{"n_layer": 15, "activation": "swiglu", "norm": "rmsnorm", "norm_eps": 1e-06, "positions": "rope", "rope_base": 10000.0, "attn_scale": 0.125, "bias": "qkv", "lr_head": 0.00826, "train_tokens": 899800000, "steps": 6865}
Each number is 50 + 12 x the weight over its row's rms, rounded and kept within 0 to 99. Layers, rows and columns count from 0. The size before them is the row's rms in percent of the matrix's.

# up: layer 6 MLP up, 1024x384, rms 0.11, rows 380-414, columns 192-255
# down: layer 6 MLP down (transposed), 1024x384, rms 0.103, rows 380-414, columns 192-255
# gate: layer 6 MLP gate, 1024x384, rms 0.107, rows 381-415, columns 192-255
up380 096:40 34 47 42 46 44 46 65 46 61 59 46 46 46 38 59 45 42 29 38 40 55 62 36 30 46 27 36 62 51 19 46 31 62 62 56 25 41 33 45 46 34 54 43 51 55 57 58 52 40 37 62 69 39 32 61 53 35 66 73 65 40 40 59
down380 097:63 31 45 77 51 52 23 48 51 37 51 58 57 66 53 55 58 64 48 66 51 58 38 70 58 39 40 70 30 50 53 38 43 35 38 44 46 54 50 53 55 71 58 38 48 57 68 48 67 61 55 55 37 50 52 54 33 42 58 48 41 65 44 63
gate381 100:56 37 72 62 69 62 66 52 17 46 49 32 36 51 44 65 69 45 57 55 47 49 50 47 55 41 49 22 66 62 76 56 42 63 20 33 53 66 32 75 49 52 33 59 49 46 80 24 30 64 58 40 43 60 53 32 63 43 51 66 36 70 51 59
up381 100:54 34 41 47 43 44 34 51 35 44 54 47 54 57 79 26 65 74 49 49 64 50 46 42 40 50 36 54 26 45 42 56 56 41 41 56 07 28 60 63 43 53 62 64 45 60 34 29 48 47 39 82 57 66 36 20 66 63 60 61 37 79 50 35
down381 099:47 51 50 71 40 46 28 52 42 63 54 64 49 33 62 56 43 46 33 47 61 28 52 42 64 32 54 35 64 33 47 49 37 42 53 63 32 30 49 52 40 59 58 58 63 41 60 63 58 58 61 70 77 61 58 43 53 47 56 57 62 35 34 33
gate382 089:49 53 68 58 53 44 71 79 39 55 55 49 50 25 61 55 55 52 51 50 44 70 44 49 33 59 40 40 76 45 62 46 39 51 41 40 74 34 59 43 66 57 72 56 43 47 64 65 32 61 59 68 65 50 41 51 59 35 44 38 45 65 38 47
up382 100:56 47 50 54 42 38 45 45 49 48 61 50 65 46 47 58 26 46 34 50 51 40 49 34 75 79 74 42 54 36 63 39 62 65 52 44 57 28 30 41 56 43 31 49 39 36 31 55 56 44 51 26 63 31 60 41 29 46 39 42 50 35 57 33
down382 096:51 53 50 71 17 44 65 55 40 35 45 30 64 51 42 63 34 57 68 48 47 51 54 37 48 80 66 40 59 60 60 28 62 57 44 21 48 50 33 35 61 47 48 53 39 37 58 51 20 58 51 62 61 48 66 48 49 40 25 40 63 47 54 34
gate383 097:44 54 43 56 44 48 29 32 44 42 59 52 59 52 55 71 48 27 30 41 53 60 43 28 65 32 63 52 41 23 52 23 36 62 37 57 63 36 49 48 47 51 37 30 44 40 49 45 57 44 45 69 44 50 74 55 59 56 55 46 38 61 70 44
up383 105:57 68 35 48 64 47 32 38 48 39 42 37 50 40 37 48 37 55 67 65 62 49 42 43 62 50 59 44 62 14 56 25 49 57 63 50 54 60 56 54 62 40 50 50 48 49 49 51 69 56 75 47 51 27 51 56 45 53 59 41 72 66 59 54
down383 105:43 58 33 59 48 59 60 31 47 55 62 50 62 49 42 43 33 34 45 60 44 32 68 32 40 39 54 40 38 43 51 52 55 67 63 54 65 76 62 72 38 53 51 79 36 67 63 50 51 53 58 55 51 61 57 52 28 70 54 50 61 53 45 51
gate384 098:46 65 45 48 42 63 45 65 49 45 48 52 61 56 52 69 34 27 46 41 50 46 57 54 35 54 50 64 57 53 77 38 44 44 44 75 41 46 51 56 44 27 61 54 53 20 69 54 33 44 38 65 40 66 58 34 52 53 66 59 47 43 46 37
up384 102:43 38 38 42 60 43 56 49 53 57 55 46 52 53 63 45 64 75 53 50 59 55 48 61 48 54 56 55 63 43 35 47 48 41 50 41 61 56 53 48 39 45 55 51 42 58 45 20 37 67 55 47 68 37 72 57 49 61 09 61 36 64 50 64
down384 098:44 46 66 57 56 56 53 59 41 65 40 43 69 77 72 61 51 48 67 64 54 47 69 48 50 49 51 61 39 48 44 41 58 59 60 46 65 59 61 48 38 45 44 42 31 24 43 31 49 41 28 40 52 53 58 55 28 51 46 50 39 34 30 50
gate385 098:52 52 52 53 44 43 29 40 35 37 54 54 70 60 57 26 44 66 56 47 48 44 39 30 53 50 62 36 56 55 35 75 27 54 52 44 41 57 69 36 40 59 71 73 65 35 57 53 47 46 64 53 48 67 52 46 67 31 25 43 51 38 80 73
up385 094:30 60 55 71 31 50 77 58 68 54 65 46 48 58 63 47 62 48 78 36 81 46 36 39 70 49 35 56 83 52 34 41 44 65 47 59 54 38 50 78 57 32 48 56 55 49 49 44 62 46 47 45 54 45 41 60 46 49 55 49 64 36 61 53
down385 099:32 51 70 48 42 60 58 49 68 65 45 65 40 45 52 48 48 38 59 63 70 70 51 74 53 25 60 48 70 34 52 63 49 61 70 65 28 38 30 29 38 46 27 22 39 60 41 44 59 50 22 42 50 53 58 40 56 54 68 65 57 51 49 32
gate386 097:70 37 64 44 57 38 36 57 60 41 34 49 59 53 44 48 42 39 29 55 31 35 25 56 52 48 55 17 40 50 48 58 46 39 39 72 36 58 43 45 50 38 55 57 46 46 38 49 45 58 46 41 29 74 47 66 71 54 49 59 61 29 35 35
up386 093:69 70 34 70 50 53 38 32 40 50 53 43 85 74 51 51 73 66 56 55 57 55 40 43 39 41 37 40 48 61 44 62 64 21 45 47 38 35 54 65 62 48 37 51 65 60 21 61 62 51 53 49 33 78 61 66 27 37 48 45 46 70 58 67
down386 097:55 49 30 47 39 55 51 69 56 53 47 44 68 53 62 28 27 46 49 59 51 67 65 49 38 53 43 69 51 53 51 45 65 52 54 37 58 70 50 48 49 27 52 19 61 38 53 62 50 38 45 51 74 53 55 42 56 20 59 29 54 46 66 47
gate387 099:38 64 55 58 49 59 50 41 61 40 38 33 56 62 52 53 61 41 54 56 39 47 38 48 68 54 62 41 49 47 74 38 46 49 37 49 49 63 41 53 52 46 49 29 48 57 43 40 34 20 52 65 67 47 31 53 46 33 53 42 73 22 38 41
up387 105:64 74 44 44 61 45 32 31 64 68 48 44 49 63 55 64 46 20 46 48 28 53 36 42 49 53 40 59 39 38 37 58 46 56 53 57 46 57 52 40 51 35 25 38 32 61 43 59 47 37 47 61 51 55 68 70 37 26 19 70 56 47 58 50
down387 102:33 54 53 55 50 35 63 44 54 62 49 44 68 36 32 43 53 40 44 48 49 66 42 41 39 55 28 52 52 52 53 45 47 43 42 58 47 71 64 77 63 37 56 61 58 30 60 73 58 61 57 57 52 31 44 74 42 65 30 62 62 58 64 51
gate388 102:54 32 37 43 39 62 34 58 57 44 54 52 76 56 48 68 44 43 66 38 81 53 41 31 59 57 48 40 34 60 58 17 59 33 47 79 52 68 70 57 37 67 55 42 28 66 62 31 52 56 49 27 50 67 47 45 46 42 28 75 33 69 54 36
up388 109:65 31 47 61 46 61 57 42 58 38 81 69 40 66 40 50 64 51 48 62 72 42 53 48 58 55 47 41 47 49 47 56 51 53 62 41 57 42 19 66 70 27 50 49 73 57 50 34 49 40 48 31 49 65 47 52 35 37 64 56 47 47 36 28
down388 107:43 38 45 35 64 56 47 35 42 46 69 62 35 45 33 46 51 57 49 72 42 40 48 49 66 47 38 47 47 50 57 31 34 66 50 38 46 73 40 40 67 41 63 68 82 59 31 43 35 65 69 50 54 70 31 58 28 65 55 85 61 44 56 48
gate389 101:41 68 48 33 34 58 55 59 47 39 41 25 58 53 52 37 48 39 51 48 48 56 59 28 71 52 52 27 45 68 48 50 57 62 42 43 42 39 47 45 69 45 70 68 49 48 40 49 43 84 54 54 48 45 43 56 45 68 34 45 24 45 51 54
up389 095:45 44 65 56 53 32 68 49 48 44 71 68 63 46 55 54 36 43 77 41 34 25 40 53 52 34 34 40 63 54 50 56 67 53 56 55 78 79 33 84 52 36 51 30 50 56 59 33 55 35 52 34 57 53 48 34 47 28 58 50 60 40 49 46
down389 099:48 44 63 65 52 49 46 28 57 57 48 50 54 61 52 44 27 58 69 56 42 46 19 22 53 61 34 63 29 41 56 35 75 65 58 62 51 63 56 63 43 18 45 33 68 24 43 32 59 34 51 39 52 63 62 34 50 57 59 61 75 45 52 55
gate390 099:69 41 36 55 33 31 42 51 61 44 30 61 48 35 58 46 63 29 88 46 42 76 74 60 59 58 40 53 48 59 66 40 60 54 40 44 57 47 22 27 46 56 69 53 47 48 56 24 58 62 48 40 54 48 27 31 45 44 53 54 73 30 37 32
up390 101:63 61 29 65 61 68 35 45 49 32 68 48 49 43 36 51 41 40 53 50 33 53 53 50 53 69 49 43 73 52 37 45 49 58 29 60 45 51 59 36 65 70 45 36 53 55 32 33 39 54 49 46 36 67 37 33 60 47 50 44 56 69 55 53
down390 099:46 39 52 58 44 70 56 41 41 46 48 56 45 37 43 55 46 35 20 47 60 65 41 75 41 49 71 50 54 25 44 39 52 60 62 74 39 62 51 41 75 47 30 57 61 60 46 37 38 31 55 37 74 49 59 58 47 57 46 41 54 45 48 45
gate391 103:38 46 59 56 61 72 35 57 57 45 48 71 69 61 43 54 38 33 42 51 47 49 34 53 57 49 52 25 25 49 52 52 35 61 53 53 56 49 52 42 49 72 63 40 46 26 38 70 53 58 58 60 78 24 68 41 21 57 54 46 70 46 61 33
up391 100:36 50 32 36 39 23 69 59 41 53 74 57 35 55 49 52 26 48 48 71 64 58 43 50 42 59 63 40 65 42 26 58 44 44 45 71 75 51 48 36 51 38 49 39 40 80 48 58 70 43 52 41 43 37 80 57 56 47 33 48 47 64 47 36
down391 101:46 68 47 39 49 51 47 50 47 51 66 36 38 38 43 48 54 49 46 30 65 69 85 54 45 52 65 46 74 53 48 50 69 42 59 59 44 61 62 38 29 61 47 54 46 60 67 42 65 44 50 59 34 63 41 56 60 62 62 51 69 51 54 47
gate392 096:50 64 67 66 67 46 71 33 36 47 55 35 49 55 40 36 63 29 53 48 73 56 52 47 86 46 57 55 64 49 29 53 41 62 42 41 56 56 54 46 57 40 54 48 61 46 62 28 37 20 46 44 58 50 74 43 47 70 59 67 48 55 43 63
up392 098:37 47 54 59 64 18 67 43 40 62 49 44 44 42 56 73 34 51 50 72 71 34 54 52 55 57 46 51 58 37 39 28 68 63 51 52 49 42 55 31 49 55 40 31 54 53 50 67 63 29 55 71 55 59 51 66 44 36 44 63 41 67 42 63
down392 094:55 46 66 42 17 63 29 61 80 34 67 56 53 63 30 33 61 37 29 48 45 48 37 51 34 48 60 59 40 60 58 71 53 43 46 64 67 49 56 62 52 53 71 63 34 47 38 59 60 74 45 42 40 38 63 41 48 40 39 51 62 51 57 58
gate393 100:66 36 59 56 59 50 66 48 36 57 47 43 38 49 51 47 60 66 59 54 58 59 39 35 44 49 56 48 64 59 34 31 40 42 39 55 48 31 61 47 39 71 55 57 59 29 68 34 61 32 51 57 49 71 59 42 60 48 49 58 52 50 72 37
up393 096:19 58 66 46 64 64 24 60 50 41 46 34 51 42 55 56 52 51 58 55 49 51 54 32 47 40 50 79 40 60 61 48 50 57 40 46 56 52 40 52 67 69 27 45 64 69 42 64 47 55 48 50 35 42 65 63 44 54 58 65 46 47 53 44
down393 099:36 73 60 34 39 40 66 55 39 48 41 74 68 43 42 50 47 31 30 80 66 80 66 59 48 43 74 47 63 71 57 59 37 59 50 51 41 43 71 60 44 52 45 50 23 41 48 35 37 42 58 67 35 70 49 60 45 40 49 51 67 66 40 48
gate394 101:47 54 52 48 53 52 37 41 60 65 57 55 60 61 39 43 63 63 63 55 33 57 42 52 39 66 53 46 69 56 64 56 40 56 40 43 50 60 40 58 47 49 58 51 41 39 35 27 33 20 44 52 45 30 40 34 48 38 54 57 65 45 39 48
up394 101:51 35 36 46 34 52 55 32 46 34 55 63 44 50 59 56 39 44 67 53 61 74 41 67 61 24 58 65 68 61 46 42 53 46 54 63 41 47 44 53 21 65 54 33 39 59 46 49 60 61 51 46 35 32 46 69 65 42 52 39 64 66 51 41
down394 099:44 49 40 47 59 77 62 36 30 62 35 66 59 38 64 33 56 62 52 58 60 63 45 40 34 58 68 33 69 52 43 57 42 36 51 30 45 47 55 48 39 56 67 50 38 68 63 47 64 69 56 46 45 46 50 53 60 55 69 63 67 50 27 45
gate395 105:56 37 52 62 51 63 66 44 40 58 39 46 64 61 30 59 53 64 46 50 41 63 62 66 48 45 61 38 45 40 56 37 53 50 46 59 67 52 56 41 56 31 39 53 52 42 36 75 43 47 36 54 45 48 39 54 47 34 40 61 49 44 56 36
up395 102:49 48 30 50 38 28 57 55 65 54 37 77 69 41 59 50 67 58 45 63 47 49 43 44 57 56 45 51 34 57 59 65 30 63 75 48 53 43 55 40 55 33 57 38 47 63 34 40 41 42 53 74 45 43 61 55 32 62 59 41 57 60 30 50
down395 101:71 43 62 65 53 28 70 53 50 33 48 37 72 65 42 61 65 60 56 44 41 50 78 60 39 41 45 59 59 61 65 47 39 59 69 58 54 68 79 43 66 43 62 48 60 59 47 48 58 61 49 44 50 49 58 47 62 37 44 76 54 46 53 61
gate396 105:26 52 58 71 48 70 36 63 60 39 38 69 62 67 61 54 38 28 63 56 51 50 38 28 52 46 48 66 55 44 41 31 59 48 41 66 60 34 67 33 27 44 30 42 65 55 70 35 59 50 51 66 46 38 78 60 51 53 62 48 54 51 67 59
up396 103:36 65 46 34 55 43 48 66 68 53 41 27 52 31 33 45 24 46 46 44 58 61 64 54 43 29 43 41 46 66 67 46 66 37 51 29 44 35 44 36 35 58 88 47 63 37 39 44 33 34 44 63 38 52 55 67 46 71 53 52 67 44 53 51
down396 102:51 42 30 39 51 77 40 67 41 54 48 60 64 31 32 42 45 64 97 52 59 40 40 68 61 45 24 47 75 44 54 40 52 45 32 55 47 36 44 52 37 46 45 66 53 72 36 56 67 54 52 41 63 70 58 66 39 48 58 56 59 51 48 28
gate397 101:47 33 38 57 44 50 38 57 42 57 54 44 65 52 48 32 58 60 58 48 42 30 44 57 35 33 81 68 47 41 42 56 42 77 31 33 60 61 77 37 20 53 41 51 62 41 40 36 51 53 42 77 62 44 36 58 31 37 41 67 49 46 66 61
up397 101:70 30 62 58 18 77 56 33 61 48 48 42 49 41 45 56 47 50 42 57 48 43 47 49 50 17 41 49 44 48 62 51 62 32 37 61 39 47 32 54 24 42 48 63 45 44 35 39 46 60 50 50 46 29 60 44 46 70 44 50 40 41 42 51
down397 098:49 60 47 48 24 68 66 41 54 47 53 52 44 45 60 39 69 46 40 40 58 33 51 69 60 48 61 70 54 58 49 74 57 58 21 36 52 43 50 43 44 65 13 37 65 68 47 37 46 42 52 66 48 52 47 57 54 55 53 49 13 28 65 62
gate398 102:45 59 57 30 35 31 43 57 62 43 40 42 52 28 38 46 64 49 55 59 49 69 56 80 38 57 62 32 64 70 28 53 57 64 18 58 65 64 44 47 49 47 32 65 50 58 56 39 47 42 36 79 47 53 45 43 51 53 50 51 49 49 47 55
up398 102:42 54 64 41 40 59 62 39 61 60 45 39 49 47 48 61 32 37 65 75 64 65 66 37 42 30 40 46 70 50 57 81 42 52 47 62 59 57 38 54 41 65 48 47 53 53 46 48 17 56 51 39 46 64 58 53 75 42 50 58 33 55 46 30
down398 100:34 54 54 81 59 40 52 58 55 50 41 48 61 37 43 46 46 47 54 60 70 47 53 66 64 47 45 65 37 67 54 36 63 50 49 51 48 54 39 61 46 81 34 44 54 52 53 36 16 57 50 39 48 58 43 53 48 54 50 66 33 54 52 65
gate399 106:52 43 60 57 63 35 30 57 56 48 55 54 52 48 66 29 73 33 27 49 60 54 40 44 42 41 46 38 53 52 71 42 51 16 51 53 43 39 39 44 56 46 21 32 54 56 34 63 57 47 44 54 52 61 55 64 50 34 69 44 42 34 51 45
up399 102:57 61 42 52 38 47 57 46 46 57 45 47 62 70 32 52 45 49 62 35 55 62 67 27 58 57 46 56 29 58 69 53 71 61 69 61 55 53 39 66 56 58 37 49 48 48 46 34 52 29 48 48 39 71 61 80 54 43 58 51 39 51 52 60
down399 096:65 57 61 55 35 17 48 59 48 54 50 57 43 60 42 73 28 49 44 59 59 60 57 47 42 48 56 35 58 53 38 67 43 52 51 40 41 46 60 27 48 43 56 52 60 37 60 51 54 82 39 61 51 35 37 54 44 35 31 49 50 48 57 37
gate400 103:47 48 56 61 60 57 57 35 59 45 60 56 69 54 29 44 42 47 37 58 46 49 54 69 33 70 61 57 45 52 52 72 57 47 48 39 61 32 51 49 55 59 53 70 41 70 65 19 57 42 52 50 61 38 44 38 45 51 70 33 54 42 37 55
up400 098:33 43 61 53 33 49 36 52 66 73 60 56 48 58 51 36 62 71 40 42 23 44 47 45 49 38 49 53 25 49 69 41 36 71 32 36 66 68 36 50 39 42 39 61 49 63 41 52 73 42 41 63 60 40 45 61 44 32 41 43 58 36 38 52
down400 098:37 61 60 42 22 29 54 54 41 88 44 54 58 78 45 46 45 40 54 38 65 47 66 45 50 43 76 42 62 65 50 46 37 51 32 37 62 48 38 48 63 34 38 46 43 28 49 56 46 44 35 63 63 63 45 50 37 57 49 64 46 42 58 60
gate401 106:51 57 26 45 47 32 50 36 40 77 53 29 53 47 38 50 58 53 48 32 57 69 60 49 43 65 56 62 78 50 60 47 43 59 58 59 49 55 52 46 45 24 43 57 27 76 49 65 39 68 50 44 31 63 46 51 34 67 53 44 35 34 34 44
up401 098:51 21 43 45 45 42 53 69 51 73 48 57 45 62 63 39 43 68 39 65 51 60 53 35 51 52 27 41 60 53 61 53 49 49 29 66 17 36 67 35 65 50 63 50 35 54 39 46 40 54 53 41 67 33 33 38 67 46 62 44 38 32 40 47
down401 104:32 29 40 41 51 39 41 28 55 35 53 36 41 53 52 46 39 61 40 55 60 57 45 67 46 49 50 46 67 68 62 39 38 60 33 41 42 39 64 50 52 51 43 44 42 53 41 60 28 56 47 60 60 52 62 57 40 60 41 52 29 55 42 58
gate402 105:61 39 34 48 70 46 40 43 16 49 45 47 73 57 41 42 67 33 65 55 44 58 38 60 52 26 35 60 85 47 50 25 32 49 46 64 63 43 66 62 34 41 73 22 65 40 65 68 39 65 50 40 58 62 58 61 42 84 62 50 44 51 35 66
up402 105:44 63 38 56 46 74 48 15 64 40 37 41 61 58 57 39 51 31 61 47 54 58 66 56 69 46 52 51 66 45 64 44 52 58 48 49 35 31 52 53 45 44 55 77 19 44 70 55 57 66 48 59 62 43 45 46 62 47 55 23 29 65 58 53
down402 104:43 52 34 31 61 44 56 33 44 30 60 39 71 71 56 19 57 34 35 57 51 68 24 46 50 37 59 62 59 50 51 37 42 44 47 50 44 55 76 52 47 43 74 56 35 17 47 54 21 65 73 64 67 53 43 56 46 61 62 46 55 55 44 78
gate403 096:32 59 45 74 52 30 56 55 46 64 56 67 42 36 44 50 55 60 37 42 74 43 48 20 61 57 50 53 54 54 49 48 49 54 60 47 67 50 68 61 46 49 36 33 37 73 39 53 62 47 69 47 65 55 52 13 75 65 24 35 41 42 58 52
up403 102:52 58 36 60 47 57 50 34 35 50 43 43 45 52 38 52 30 43 43 63 62 43 46 59 55 57 46 64 58 52 51 46 74 42 61 37 31 64 57 44 60 66 85 53 51 52 58 52 59 45 36 54 41 47 33 49 46 41 36 55 53 53 53 79
down403 099:57 59 53 55 33 56 45 35 53 42 55 33 57 70 70 65 40 54 38 39 58 35 32 52 43 48 32 60 46 59 32 48 69 45 54 28 32 22 43 39 44 60 63 32 59 51 70 42 51 40 64 55 49 39 54 35 57 60 49 49 51 56 31 45
gate404 102:58 59 61 72 36 47 16 58 66 44 63 51 49 71 37 66 61 55 73 63 44 51 41 55 49 55 49 54 71 72 45 43 39 32 39 35 58 47 53 38 54 51 51 52 56 37 46 44 27 56 55 47 40 70 62 48 52 55 63 33 22 40 57 47
up404 102:60 45 68 46 56 55 31 60 66 56 54 33 37 45 53 54 49 37 56 45 42 48 63 42 35 55 44 58 49 30 35 25 61 54 41 78 46 44 45 51 20 48 57 46 35 47 37 25 44 60 44 42 66 68 54 58 52 45 42 43 38 46 58 61
down404 101:51 43 56 53 40 62 55 58 54 30 70 45 42 09 41 54 46 71 49 59 56 47 47 41 45 32 52 38 47 29 40 43 77 50 35 53 53 36 50 35 42 61 50 46 56 50 37 56 63 49 46 18 51 37 43 58 54 59 39 63 50 41 28 53
gate405 097:35 49 59 60 66 54 53 47 46 46 40 53 54 71 44 54 68 46 63 29 44 40 42 20 53 69 46 52 55 52 36 58 47 38 44 78 35 47 41 51 62 61 44 37 25 70 63 31 50 42 42 35 51 44 40 58 62 70 68 56 53 47 46 53
up405 095:45 50 35 57 39 50 50 48 69 48 62 54 77 46 63 46 35 34 55 39 37 29 45 49 59 48 41 56 47 58 71 57 69 60 46 61 61 53 57 64 49 49 45 31 53 64 59 39 45 82 64 47 63 43 49 44 61 55 47 47 46 60 75 50
down405 092:43 56 22 68 60 49 52 46 45 56 39 54 66 52 36 47 38 55 56 31 62 38 43 43 56 65 56 64 47 56 42 64 32 35 44 67 38 46 37 43 70 45 52 53 56 49 60 50 58 41 20 54 49 50 38 67 39 57 57 35 78 35 43 54
gate406 099:54 42 58 40 33 53 49 46 66 66 53 47 39 47 48 63 33 29 71 62 39 53 41 44 74 58 54 48 44 59 44 41 58 62 51 53 40 54 34 53 63 54 79 49 18 68 34 58 52 45 65 44 68 27 62 38 37 47 57 23 59 42 55 49
up406 102:64 54 68 58 65 38 46 71 41 45 69 47 42 70 55 49 61 32 63 42 47 75 41 70 48 39 48 50 73 48 40 28 57 54 37 47 03 69 65 41 43 51 44 53 60 63 64 63 28 43 58 49 78 39 70 40 46 56 44 55 51 47 65 49
down406 095:74 44 56 32 63 47 51 55 47 45 66 45 39 50 40 38 38 59 65 35 47 49 34 56 50 35 34 50 73 54 33 40 51 44 60 47 28 56 71 55 49 67 33 54 66 57 79 50 64 54 39 56 45 50 60 63 50 59 42 43 39 56 57 51
gate407 104:56 36 41 46 51 54 41 68 76 30 49 53 48 55 30 48 56 53 52 55 32 41 36 43 55 45 62 56 61 48 37 57 41 59 47 55 44 27 44 48 57 58 56 51 52 48 63 68 52 46 50 67 48 32 28 69 57 56 51 44 34 23 43 58
up407 096:43 45 33 67 47 62 68 44 57 39 38 61 65 34 63 29 44 47 38 73 56 36 44 33 43 32 38 60 41 39 63 49 53 57 43 54 55 66 56 33 35 62 56 32 61 52 65 45 52 23 36 58 49 47 42 72 68 63 57 65 74 24 54 33
down407 101:49 52 57 62 72 61 56 59 51 48 55 63 54 47 47 49 51 45 46 66 45 79 31 59 57 42 43 48 63 33 59 38 63 29 36 43 53 46 56 68 34 46 39 47 43 27 41 47 41 46 57 48 40 35 29 64 54 37 55 49 64 57 75 47
gate408 103:22 48 49 30 40 69 45 51 55 62 59 39 64 59 69 42 38 47 48 41 68 39 54 52 49 34 49 58 70 52 43 43 39 53 46 41 70 58 46 45 40 53 42 53 54 55 70 53 42 50 26 48 47 80 54 35 34 46 67 39 65 45 54 49
up408 095:36 67 54 43 47 43 65 49 34 46 37 43 42 59 59 56 32 42 55 46 78 67 40 63 43 63 55 56 52 47 38 47 54 62 49 58 63 57 65 65 41 45 47 53 39 41 64 73 57 42 53 48 44 58 52 60 34 45 63 58 72 45 60 48
down408 101:55 59 35 51 49 57 55 52 50 49 39 67 47 57 50 49 48 23 60 52 30 33 16 56 45 60 66 49 34 50 39 57 45 41 40 49 62 54 70 42 47 69 49 70 31 33 41 56 44 43 44 55 55 23 25 49 39 57 46 30 46 52 43 63
gate409 094:57 42 61 58 60 68 50 41 53 56 44 75 74 43 64 69 51 59 40 45 40 55 29 63 37 57 31 36 31 46 39 40 65 48 46 47 74 57 40 60 50 43 48 46 44 73 60 45 65 73 61 31 49 71 42 55 49 69 76 58 47 45 62 41
up409 104:47 43 52 44 65 50 45 47 48 40 31 40 54 37 59 46 50 42 36 33 47 39 54 44 44 71 43 54 43 60 53 69 51 63 65 41 44 43 79 64 54 56 34 63 66 37 40 41 56 43 37 50 52 59 33 44 41 67 47 37 39 34 63 60
down409 099:62 47 56 67 57 45 57 51 30 53 50 31 42 53 52 42 37 62 57 67 46 46 53 55 45 48 53 37 62 47 90 47 23 99 48 49 34 62 61 65 57 44 38 31 41 38 51 43 61 49 70 70 69 59 08 39 36 27 45 55 28 31 46 69
gate410 100:49 58 33 68 67 54 43 55 30 53 56 27 50 35 59 42 56 61 61 64 17 55 50 51 45 59 50 41 60 52 28 41 55 63 34 53 53 48 43 36 55 41 57 61 46 33 40 56 49 46 76 56 63 21 44 45 49 48 75 53 20 32 37 34
up410 100:38 48 41 63 51 39 49 46 55 44 33 65 47 76 48 42 49 27 65 51 67 69 46 34 46 51 64 48 48 67 54 45 32 57 51 41 57 24 38 49 49 45 43 53 60 55 26 43 70 41 43 29 50 61 39 52 53 27 21 54 43 43 57 47
down410 102:61 52 39 68 59 71 52 46 52 53 52 51 53 62 39 59 59 56 36 52 65 55 57 39 41 32 48 40 48 68 38 44 64 46 61 65 72 47 32 51 50 45 52 44 57 46 41 50 49 42 42 57 61 49 44 54 34 58 27 58 43 44 41 48
gate411 107:73 57 62 33 46 40 50 49 48 32 56 45 43 47 44 41 42 56 37 59 50 48 43 53 47 50 65 60 64 50 47 46 66 59 51 43 64 51 34 27 64 39 38 27 50 45 52 74 38 58 68 39 36 36 50 43 39 39 68 68 50 55 45 40
up411 101:42 54 51 50 64 39 31 45 50 43 56 41 55 57 61 46 31 52 44 58 67 55 44 54 59 37 75 53 41 70 47 69 33 63 51 43 69 53 48 34 61 32 65 50 49 67 60 44 48 73 43 61 26 40 74 70 30 36 61 63 65 54 27 30
down411 101:45 65 48 23 43 54 40 38 51 34 52 44 46 52 52 44 46 60 44 50 61 53 57 47 62 42 57 37 38 50 70 52 53 55 28 61 54 63 43 79 62 43 59 54 61 47 68 73 60 64 41 41 41 25 76 62 32 38 62 73 50 49 60 53
gate412 103:41 54 57 30 62 35 56 52 46 33 47 52 69 42 67 45 39 72 73 70 45 58 40 41 39 50 52 42 52 69 62 53 54 43 56 40 48 59 46 24 53 45 41 54 37 44 23 58 63 58 54 59 50 38 56 53 61 57 55 53 52 56 49 59
up412 100:35 41 50 54 38 42 35 70 52 53 49 63 45 29 56 48 64 48 57 78 39 59 34 58 57 51 54 58 61 56 55 58 38 37 72 22 46 45 28 74 31 61 49 57 48 46 74 71 55 63 32 39 47 42 56 29 47 56 36 41 59 70 41 37
down412 102:48 53 35 51 61 54 42 42 60 40 59 56 54 48 53 39 64 42 52 32 41 53 60 50 39 56 73 56 44 55 68 59 51 53 46 45 54 38 38 59 51 47 59 48 39 42 40 54 37 43 72 43 54 58 65 54 40 14 62 37 64 45 52 37
gate413 093:36 34 27 52 40 73 64 47 72 65 69 33 44 31 42 75 45 70 44 52 48 26 39 57 41 62 74 43 38 29 56 44 43 55 52 51 34 58 50 49 68 65 47 63 43 45 47 37 58 52 51 45 49 44 63 50 31 57 46 53 50 45 53 54
up413 093:50 33 45 61 66 44 49 36 69 55 51 65 82 64 57 64 69 72 60 48 32 30 26 52 50 67 58 40 52 52 75 71 78 73 59 51 57 41 61 41 51 44 48 68 43 46 45 43 39 48 51 77 55 52 74 43 62 51 42 59 62 43 46 41
down413 094:52 43 50 53 63 56 63 51 58 49 55 38 37 52 49 73 37 73 49 32 56 40 37 58 61 43 33 37 55 24 52 37 30 43 42 54 49 38 46 47 50 56 51 58 68 57 49 60 61 48 43 33 38 56 57 65 38 60 57 38 48 44 43 52
gate414 101:61 50 53 69 40 46 32 42 50 59 72 50 63 64 30 54 47 48 54 44 43 45 74 31 40 73 50 45 36 27 39 54 48 45 65 52 58 37 54 30 62 62 47 32 41 23 41 55 41 52 47 55 67 52 29 55 38 42 30 74 55 47 48 35
up414 106:60 33 69 33 51 33 46 46 44 76 59 41 64 53 45 55 54 41 79 68 37 55 68 42 55 52 42 46 58 64 59 58 56 48 56 31 61 65 49 29 53 55 50 39 54 63 47 44 33 30 35 45 34 47 51 43 45 54 48 51 57 42 37 52
down414 102:49 44 50 52 54 52 41 41 46 46 69 49 46 24 31 40 32 57 56 51 42 57 59 52 38 41 57 30 52 58 61 64 61 43 41 34 58 53 63 24 40 54 76 59 44 45 60 53 55 64 37 49 35 53 52 58 61 51 50 43 70 60 41 54
gate415 102:52 35 37 56 58 60 43 68 39 50 58 46 58 42 43 65 49 44 47 50 52 52 54 74 58 43 58 70 39 51 57 69 48 37 59 74 41 71 62 34 50 63 24 22 52 48 42 49 52 75 42 44 49 55 50 59 46 60 52 32 48 39 41 58